Weights of a small transformer language model.
Size: 12 heads of 32, MLP 1024 GELU.
Architecture: RMSNorm before each block, biases.
Training: a variant of Adam for these matrices, 4476 steps.
Each number is 500 + 50 x the weight over its row's rms, rounded and kept within 0 to 999. Layers, rows and columns count from 0. Numbers have three digits each. The size before them is the row's rms in percent of the matrix's.

# up: layer 15 MLP up, 1024x256, rms 0.0802, rows 201-247, columns 128-191
# down: layer 15 MLP down (transposed), 1024x256, rms 0.0743, rows 201-246, columns 128-191
up201 113:509510427371487567464513505588442540573453529462508452528506516575531453360483541514565517516480482462422489475613575529548462491549564501509452469481476524429499474525384484498481542382493435
down201 112:557541470451490526534490456503515452456391526542502428540533535526494484565494496504436383556515524511519544492454551416528550502515424499511577473483535498528455478528438509470553634464388438
up202 096:482414511470458499522455599550538532519489452498530619408526456523512458446590492490641488391440500507444536544503451501453504517573457503469399510481612519509461506602547505613471542490462528
down202 096:606556479490502505481497573474518502494495499507419484592416474497485528548430521470479534504474486544578536492474533533451459536463559456531444470512466489480485415478500548521436424421562480
up203 103:445451463456447515560544559539512462523526436571556487471504515407474449389553521573581504500493488663408539504521547461560499470483501513471475521535553482596446525443429559436491410492503515
down203 105:539464458532453491460484610459495551442546515496514579480519501487532485534437506527538462433471562511534553473574605527410434473482443425481432465520453556429471512485413512519545571565488582
up204 096:491495557438437541436456486627622506513548487521595598493517566388543536460536540500528455399528509453499524538516570505510603487494590518498463442587557543516456482515424538513498493538536426
down204 094:500439476471546453530496549441501445498505531439413454547410498476496525562515445483529501504478521520483535542485457544457535411536559530524521505511438528521452425528485556553471498462459561
up205 100:499523498508477486483472619486465560523544498478561525489511498479535549478584422514527404371465500563505536462488478506490424477471421502504494609486533544558506515567502484497553420514441472
down205 106:469462526562535415593488604492464529514503432468493510500443546475582510571643505560443527485510483478537569459456425489498516497531544514488470538527467524454537616517463570501567477520578485
up206 102:496551420502457442461481509520555491491390593510481598470555543494538489429541557582491498410419432510515542493580525594554519505495522508487512471497599494395543541545389518491599495539514471
down206 102:411457560531532534408501462497519596446605435512498452526518555500474463540422510479496464483458553463596486504494509574480531567485513576571533587525548463514454551486489443528591533481498452
up207 095:529479525488503441429598515513560559522468508606549534464588533547517503486558536526503482525566535486505505664442412542506570449533537516414464526447502503408490587543456607462483451568495531
down207 091:472466466433493501506493554453461514556475522485480443504478447417535509590438509532448520498513541553520503484468599529506466556453508499532473461492493459548577572380532414556427477571528508
up208 102:544549594500504552481445522508512461553553511516521487456519557459485508427471489499500501385542460578459627446497466542631549559475608554523532518498474508578492514666374551560453479513456551
down208 099:464460472458515510561525439466466501470444442513513550490516482532462606533468577512488557570552472513542598564536473527526602476467497431507447517447549379486486420549556573443496525508514536
up209 102:552521412565468509499452546538461588510468617549539502406523543513468548467447461571499499474416504520513481450487549503581483549568584516419458448468445525532434568421559470455532607604537569
down209 098:536510478460559459545611444513441537459391517441510469508461467475512559398429451579431568479452536536462538540515442551553520600517545544456505475473491372488521512603609525506418525426520539
up210 095:508464455482500489371414427459510508492438565500474462520462591560504518379615558571494567475492502525465482511528503527609400603503506507487549617510490478578422376522419564487506471489481486
down210 094:537551489493538570451401473601516522556415493470498554411514507438469444610544504482470427393542431497536508526455512496409455485494415393475566506464593521431497521548510565494476432528490515
up211 100:469477544420549550522552597485466545539504548638570529550534462459487434450528446536522444481416486579558539490586473448509495522513546550463446643439488568563510486608474511560549460472510518
down211 101:444565415401509503400507450537567503544597488486456536515520472541419521508486510490540504450557505494457539519473418594622415566598470506532517512509553444579514484459580611484522473520495458
up212 106:533501492488546452394474513502509534531503474396577460507547562513522543468489407531544518501480520557526516498560453526602549486561498523431440462512535556491491419504476491559514382437495517
down212 110:456599499492406398531481417578482448599496532507583452448488420558549467509516420508569500512508460492480502550472481482524451494446504545459438419467561477523484479472633500470522526504424418
up213 098:545482435527470551463492545452528552557525464537544497477559423463606523434525591506591449431500475579491419572503497534563489407517570465419511457542471641565554472503435457447508425477549417
down213 095:612530542480477507543500479477460516505534598445535497524496466489494523522452522489532581455523491550462514495453459507472531418530536525431510482512492457475563517505522516428478486450626489
up214 100:502568528428568545515443431578538555449532422533517556454520464456577491436448486481527388487597489530507461492528582475572518531458562378520556505451448516531424493481432522554534435498499493
down214 097:499476512450501492436473515560487485473596566495516491543480531525507464487513524371578537495392389470605461498504496494458452353559403491485469620530508456468527461584490533492498537539483415
up215 104:442512521535533517378509528516518543534479467540468426533637565472572479496528478456507468451453511495531510575533494492477510491552481517521542484532488544423475487467538534491533451579411507
down215 099:558590518586428508524488447521423363399505542509411453458495555519511497494604590528505443527481450516634418465491459444455559437498581474546500568564496439533500513565497426535594471512478509
up216 099:495487462508543469527495423494527500543462485592564558516514601432487518527528415557522549497435470464542527490568398499522526575498545547480454458429482586571575501592442399616485530484505395
down216 107:425419415489596438465572528500518448528521496559468503530519474522441554464567512503449506562458486510461489552490555570496524513465593487460576536484530557485516480455496518446515486401498500
up217 094:488526363445545532441500622478575457450501545517421594488500486599519508480500484516483429474462600546468532528517520449517421472541437456441495442564510565514437468508484431528473496469395436
down217 094:602483630468438514473487483433573435477515384527522532439549474409462534541463461410486451554558460439502544489561476452489577535520523517527489505541439478485359430462486520486452593475489475
up218 103:465409441567581522415522495563498527451498461490520448506518542436452504476597412479443529519435553460550469487547419469487451530551543511544444491470528524486526531574509534511626462473392483
down218 110:563445554509525502482408507558545587399546426501498500442561514462448493384506543543459515493563488538496459486477414483473415500458468498527457521582394496500582494567528474481456421525473485
up219 089:489538494453497545338401442483594526431541541548495551483453434532455512435576518527504457441492416533483557528510418443543474482497565423544486536544418515412464636473382538489533529586501460
down219 092:510457566443535504472515525426480541517534447511428556467553399402538509513486476552389530516516486479468477560543467472410516517547484428517482527432586453596434425453494549489564454571577475
up220 095:415475489523514486482411618444446489538536500490479465495452564572437531496464551416517410492457559508547554552545514552504426509478515552550508547404520560538488517547497472512488476437463460
down220 098:491503503528618628519592417449534513482431325409516441497427491410560466503501523495400491454476502549550560487469512528466498502512461442468508565571517446488467432595566510504474509555548562
up221 098:515479494467472484438502518432539454506470538578483578555480541524552566482524463498604339515509493516453492495486429506552523459522558529433479473479525499444469427451464546506499478491511392
down221 109:469458528563413531438505571539582500532459490439478543543501489472491505544436504515596516573475424506440478468568482486537589561497550427542498469502568479504421439452528507643506569505504443
up222 103:466505443523558485514535510561501466526594531502520524555480484459509464413541427521484501437490508500458450492597443450571443422522558458482506498425569497455565464478501530484541556481482492
down222 094:535622498510480551548551570527464524487523562434493445530451440513555474567525398494461487561457510598477546574514552475562508468623521456524525498448495483412519561452518481431387416597558483
up223 101:412465496478458549493526509538503527534465517466417503466525479573508560441519509542484544489456497506500504546592497535581469494582504526588433486454441517529514530407441565475473499464417521
down223 098:497539422475507553548477524536495442494598507479470526515555489564490516534493576432462461559448503533438462480387353457518487460532463484466426477462497429553421455595590475525438467462420535
up224 100:452424511403518539423508491483577491457415608457523529533499621441480520452471544502442469546468492608513591519523413463539592503536508498428488496544463657427473468539559539550433415463448512
down224 103:422473448540492462529476501497467517460478487565514428407381536506545522536601526495481517517485489491432521460578450506480388510462527547516473524565468488420460526496412511414585458493452480
up225 098:525510505533516437498491475495497523407444444481520498430453491473510518460483562502454515505567461571557478575577456470517562495519464482507523480495585517475478469508521540504549468485543458
down225 099:542508510509475477527560531497565520572541510518534446505532635502482501568461495468568441540530520503435539417438536536585534463465490471520420501548388646480479511486547463527530494516418544
up226 102:492405572453530506432537437593510518501371429453512394487545470435587537496525517457456478530436563505462514612537561433485477467448493465424454502577468478473504527464496545482537478555402561
down226 103:462501531506521543545426556500501561367482527534437511454559520448487526444558573502542539575473470519446547562511555522545457475458479467480532574453604519492488443515480505575528536473505468
up227 102:493527441482547494546442444511572437557491534519504511501524526476525515462583512461472577434559434500538502428581453525505495564582479498506545449468502482587537514517377503466498505535420489
down227 113:477496511491476616485542570534463446382455426456491469485447577492510538546410495431598568516442527501587421547550479479514462438439470540509493490466437485567511502542513431514509531576530481
up228 095:523463517503428453509489498420594537539505558554572481537546549408469610459536506540480497478541511520653507575515455582461469564500467548429472511569543519420472493574377460521539503454470561
down228 094:498446481426560586483477463525478507534511388435567459488524481401490525443455480481468449486489455493462417454530546542586534498483446488570564471608506502487418445564532556432383534477548543
up229 107:481511480431601492528506582558470541531469597497492438477447516468583527471515448481477468457535461568566612436623574588539519444484558559556555465527558473456459469535481492526483505451409471
down229 110:506504592556441454553456490465435416443459498503540497550507502546549458481457503552480564477400479620523479433430470543496521448441464547529446519435481480468676459564534581533542399487635528
up230 096:559514462482478584556484481481533400489474550571578510499488480457523457500503566400537536450517454507483516507502471459625467461487530562458514550503442467458400534504458540525523485497443482
down230 089:552484571465478439547504610650483564539518503532480582495475473376495500550538504477438558436550450495484526495496489520463470569510537547570566467422482437492510470402629436403443551518468494
up231 086:485549571513361576462484556493495513529597526580540556441514590511538514431562440601494461462508456536426422543525445511451504440530578472481563563542479568468549496454432556546520469446459580
down231 078:487508482494571390521554518518380414424450534384525421568456462425394468519447499458443514576498550520573579475523509473498488550538469493452490445440578427517543436510561528404495479487483500
up232 103:503456543505519555574475430571441495582507478522446489383539571499574547534533512520572530504459457597451546483509571570479545571499543503416469383424524535504493498568422531523482534468475536
down232 100:444549515475555450508503432382530470445507527503508641498526615502531554506464524483584510512437471474511549491539488513467422475502548490504501534549401429465485471597452545465516514517472483
up233 099:534541468510514622418395563576503603552460546490444450424547447450537425493509429471497464536474491551480575499550500473527545531497479542568576448530557506449470499404448534449456540613515528
down233 088:518554515561539431421617463423519519642556553458499548430505423496543462458476588457508466533457444510509453510540479548459560525503510555550570620476438500545511525544518537416410490417540521
up234 100:461455477538567540377543560531552602392469596509588533516538502418489528459485483408483417494452455474438477512537512562523510483530604538490538570527456550459361490496549486537519529408440463
down234 098:508480508501469434468455398440586477539515575585532508492490497494522572485504485532436564567493474434527496471610505545430378429475514558526510505535547599448482387502504447551529548527537459
up235 084:573547507516434531512539589536487411478501542536509602420445528515560490505556470515561565466508467479447506535535503572564414611452542522515467514590499556530516562441504556469512502614452513
down235 080:508559525480537488494521494511464420468440512467448459492512524515440504477552522511409486567535526496605582532520518444519493483409405624473444505462512440509539458553525492427428608470547495
up236 107:524377529455447525470535404519605505518496456492518470522586535544544497466507513427516434454480516501481516467514565516484579460496510470481504559537452560467425527413504433536446479471469394
down236 112:545519572545555542555539504545639426562445499525483436519487398486508455509544559485578482461443531610450555543584470560499532514478482528562470545469458493444495587564375461476512395490516498
up237 103:454518488475495515437423560483486515480420478494547571470581467439632487516490575508551461456563526423568518469490461515550540464522517470471493498584497580478492511494522509533446521538512423
down237 099:587537464548548493553516508496456506484535456503598432531547554555503528464423494406478484528483524578507563466513522495532502528488379514539472519527451483407491458513563525483455475581492420
up238 100:510517506499516471531513517521524494513484467399455502394516488492571493482500548521556456488566507570525487493528434487564483596512501522537452552476547516516491467495515586503479526459524487
down238 098:509417489439446511477490499485585472541472569536465478526450405598494615526486470582391514503590552459467494456466392464572482479451456495409575516534411524538482490582447493492521522559408451
up239 097:422489464505528522473575552550516543462526487474607464522493552382533512487505479557478524445493498526551509627549464546585485497521430481545547516552461480424508563455531412490571484481444503
down239 098:491455532429449449537449614407584479552494517516534540442527452549463507535447582508504444565550395499510397477406447555542498503480513486508434479545563421482481463464611545422457477520520513
up240 099:488530481558420442461457533478503525498539560516499562516516533614514492472549395514567407450456510455503481538501538513506413527600465551549449470406452554429500514488449515484594545530508415
down240 097:493506462483477500502523480476543462484489511531521554503545489460455502410568505597422487498429516540463499563439507471526417439427493477570557592518471547474443544377514552371553454474571436
up241 108:461502460451496527489522481489503614461521479539591432492558470559471526417555528520529511484539555659389496452485397454473398477561546497545438529457566488440465551556520485495476553473429524
down241 106:545541563474529533535529507502484556568522469580582541481459480542479540483528561517492590536429517579454452504403484455538478571531519494567426527526454506401520472490567574512462584562548535
up242 105:498516426554498444504501515433537481476353512565558596510494458499661472436601459463560462485521552440520501434610481520511552523512490575473501472430566536459416454589455505497554464544440518
down242 112:496512514405462372541503547523415480559440472484586501496523440477404457542539609513493548551497521511533441515515440490390479590424504478505549479537502495464508420560473509519493456466477467
up243 100:547472523579496467491472515470449495594470598444456601463515444416490673443548548524500523425504510590462477586489528468556541422560480559467479442473622473512475520521408487502530443546430455
down243 103:542523515542433412509491474484617483489588493484462585405518424524539472487492560438443494465495556448550569418436505456464492540571548487482538479482513484496433575499499547439581535442453572
up244 104:540545478513540561505411494570510474469452622457539630566512481492539485542510486515574536456531503457515534486561465527537493541500502359484490463471548464469465600544484536497581474576489474
down244 104:494509586512488400533496454559499570483524512570526517485467548464480404458549558568484541575544474402449480496515504508504481534545502512416560609553476497541546443470456505518476474540527445
up245 099:418509510491572479460490445536507419514490456568600519515582519362521564527519478593506436487525502462511438448523476571476501429434485495487450538447560487473483486489492517512479481502466482
down245 101:439518480514500570517520478497423477516466479476509523514476539494429489473466594429494457507492466478493475487565496505484525518516449543569456441459548516521497524385457497665520501476580542
up246 094:468410473508453551495488513489521512490534586525603554545461507491524579476554485469505480419550439549506496544589568547517473507472535518386394577611463592491504542500480471483440385496460488
down246 087:485464511504520463523433481443598472581462497417486506469477515486442497482524518557527528473542462523422553470393482452496481497513483645554536520494445394463475573460490510349474569521627511
up247 101:545524502441480478326511573474522533499398502498473472484521515572548453427590490619523373393513441465484503499521485523543492455502438493511542548536515453430367463477498518544502502528516495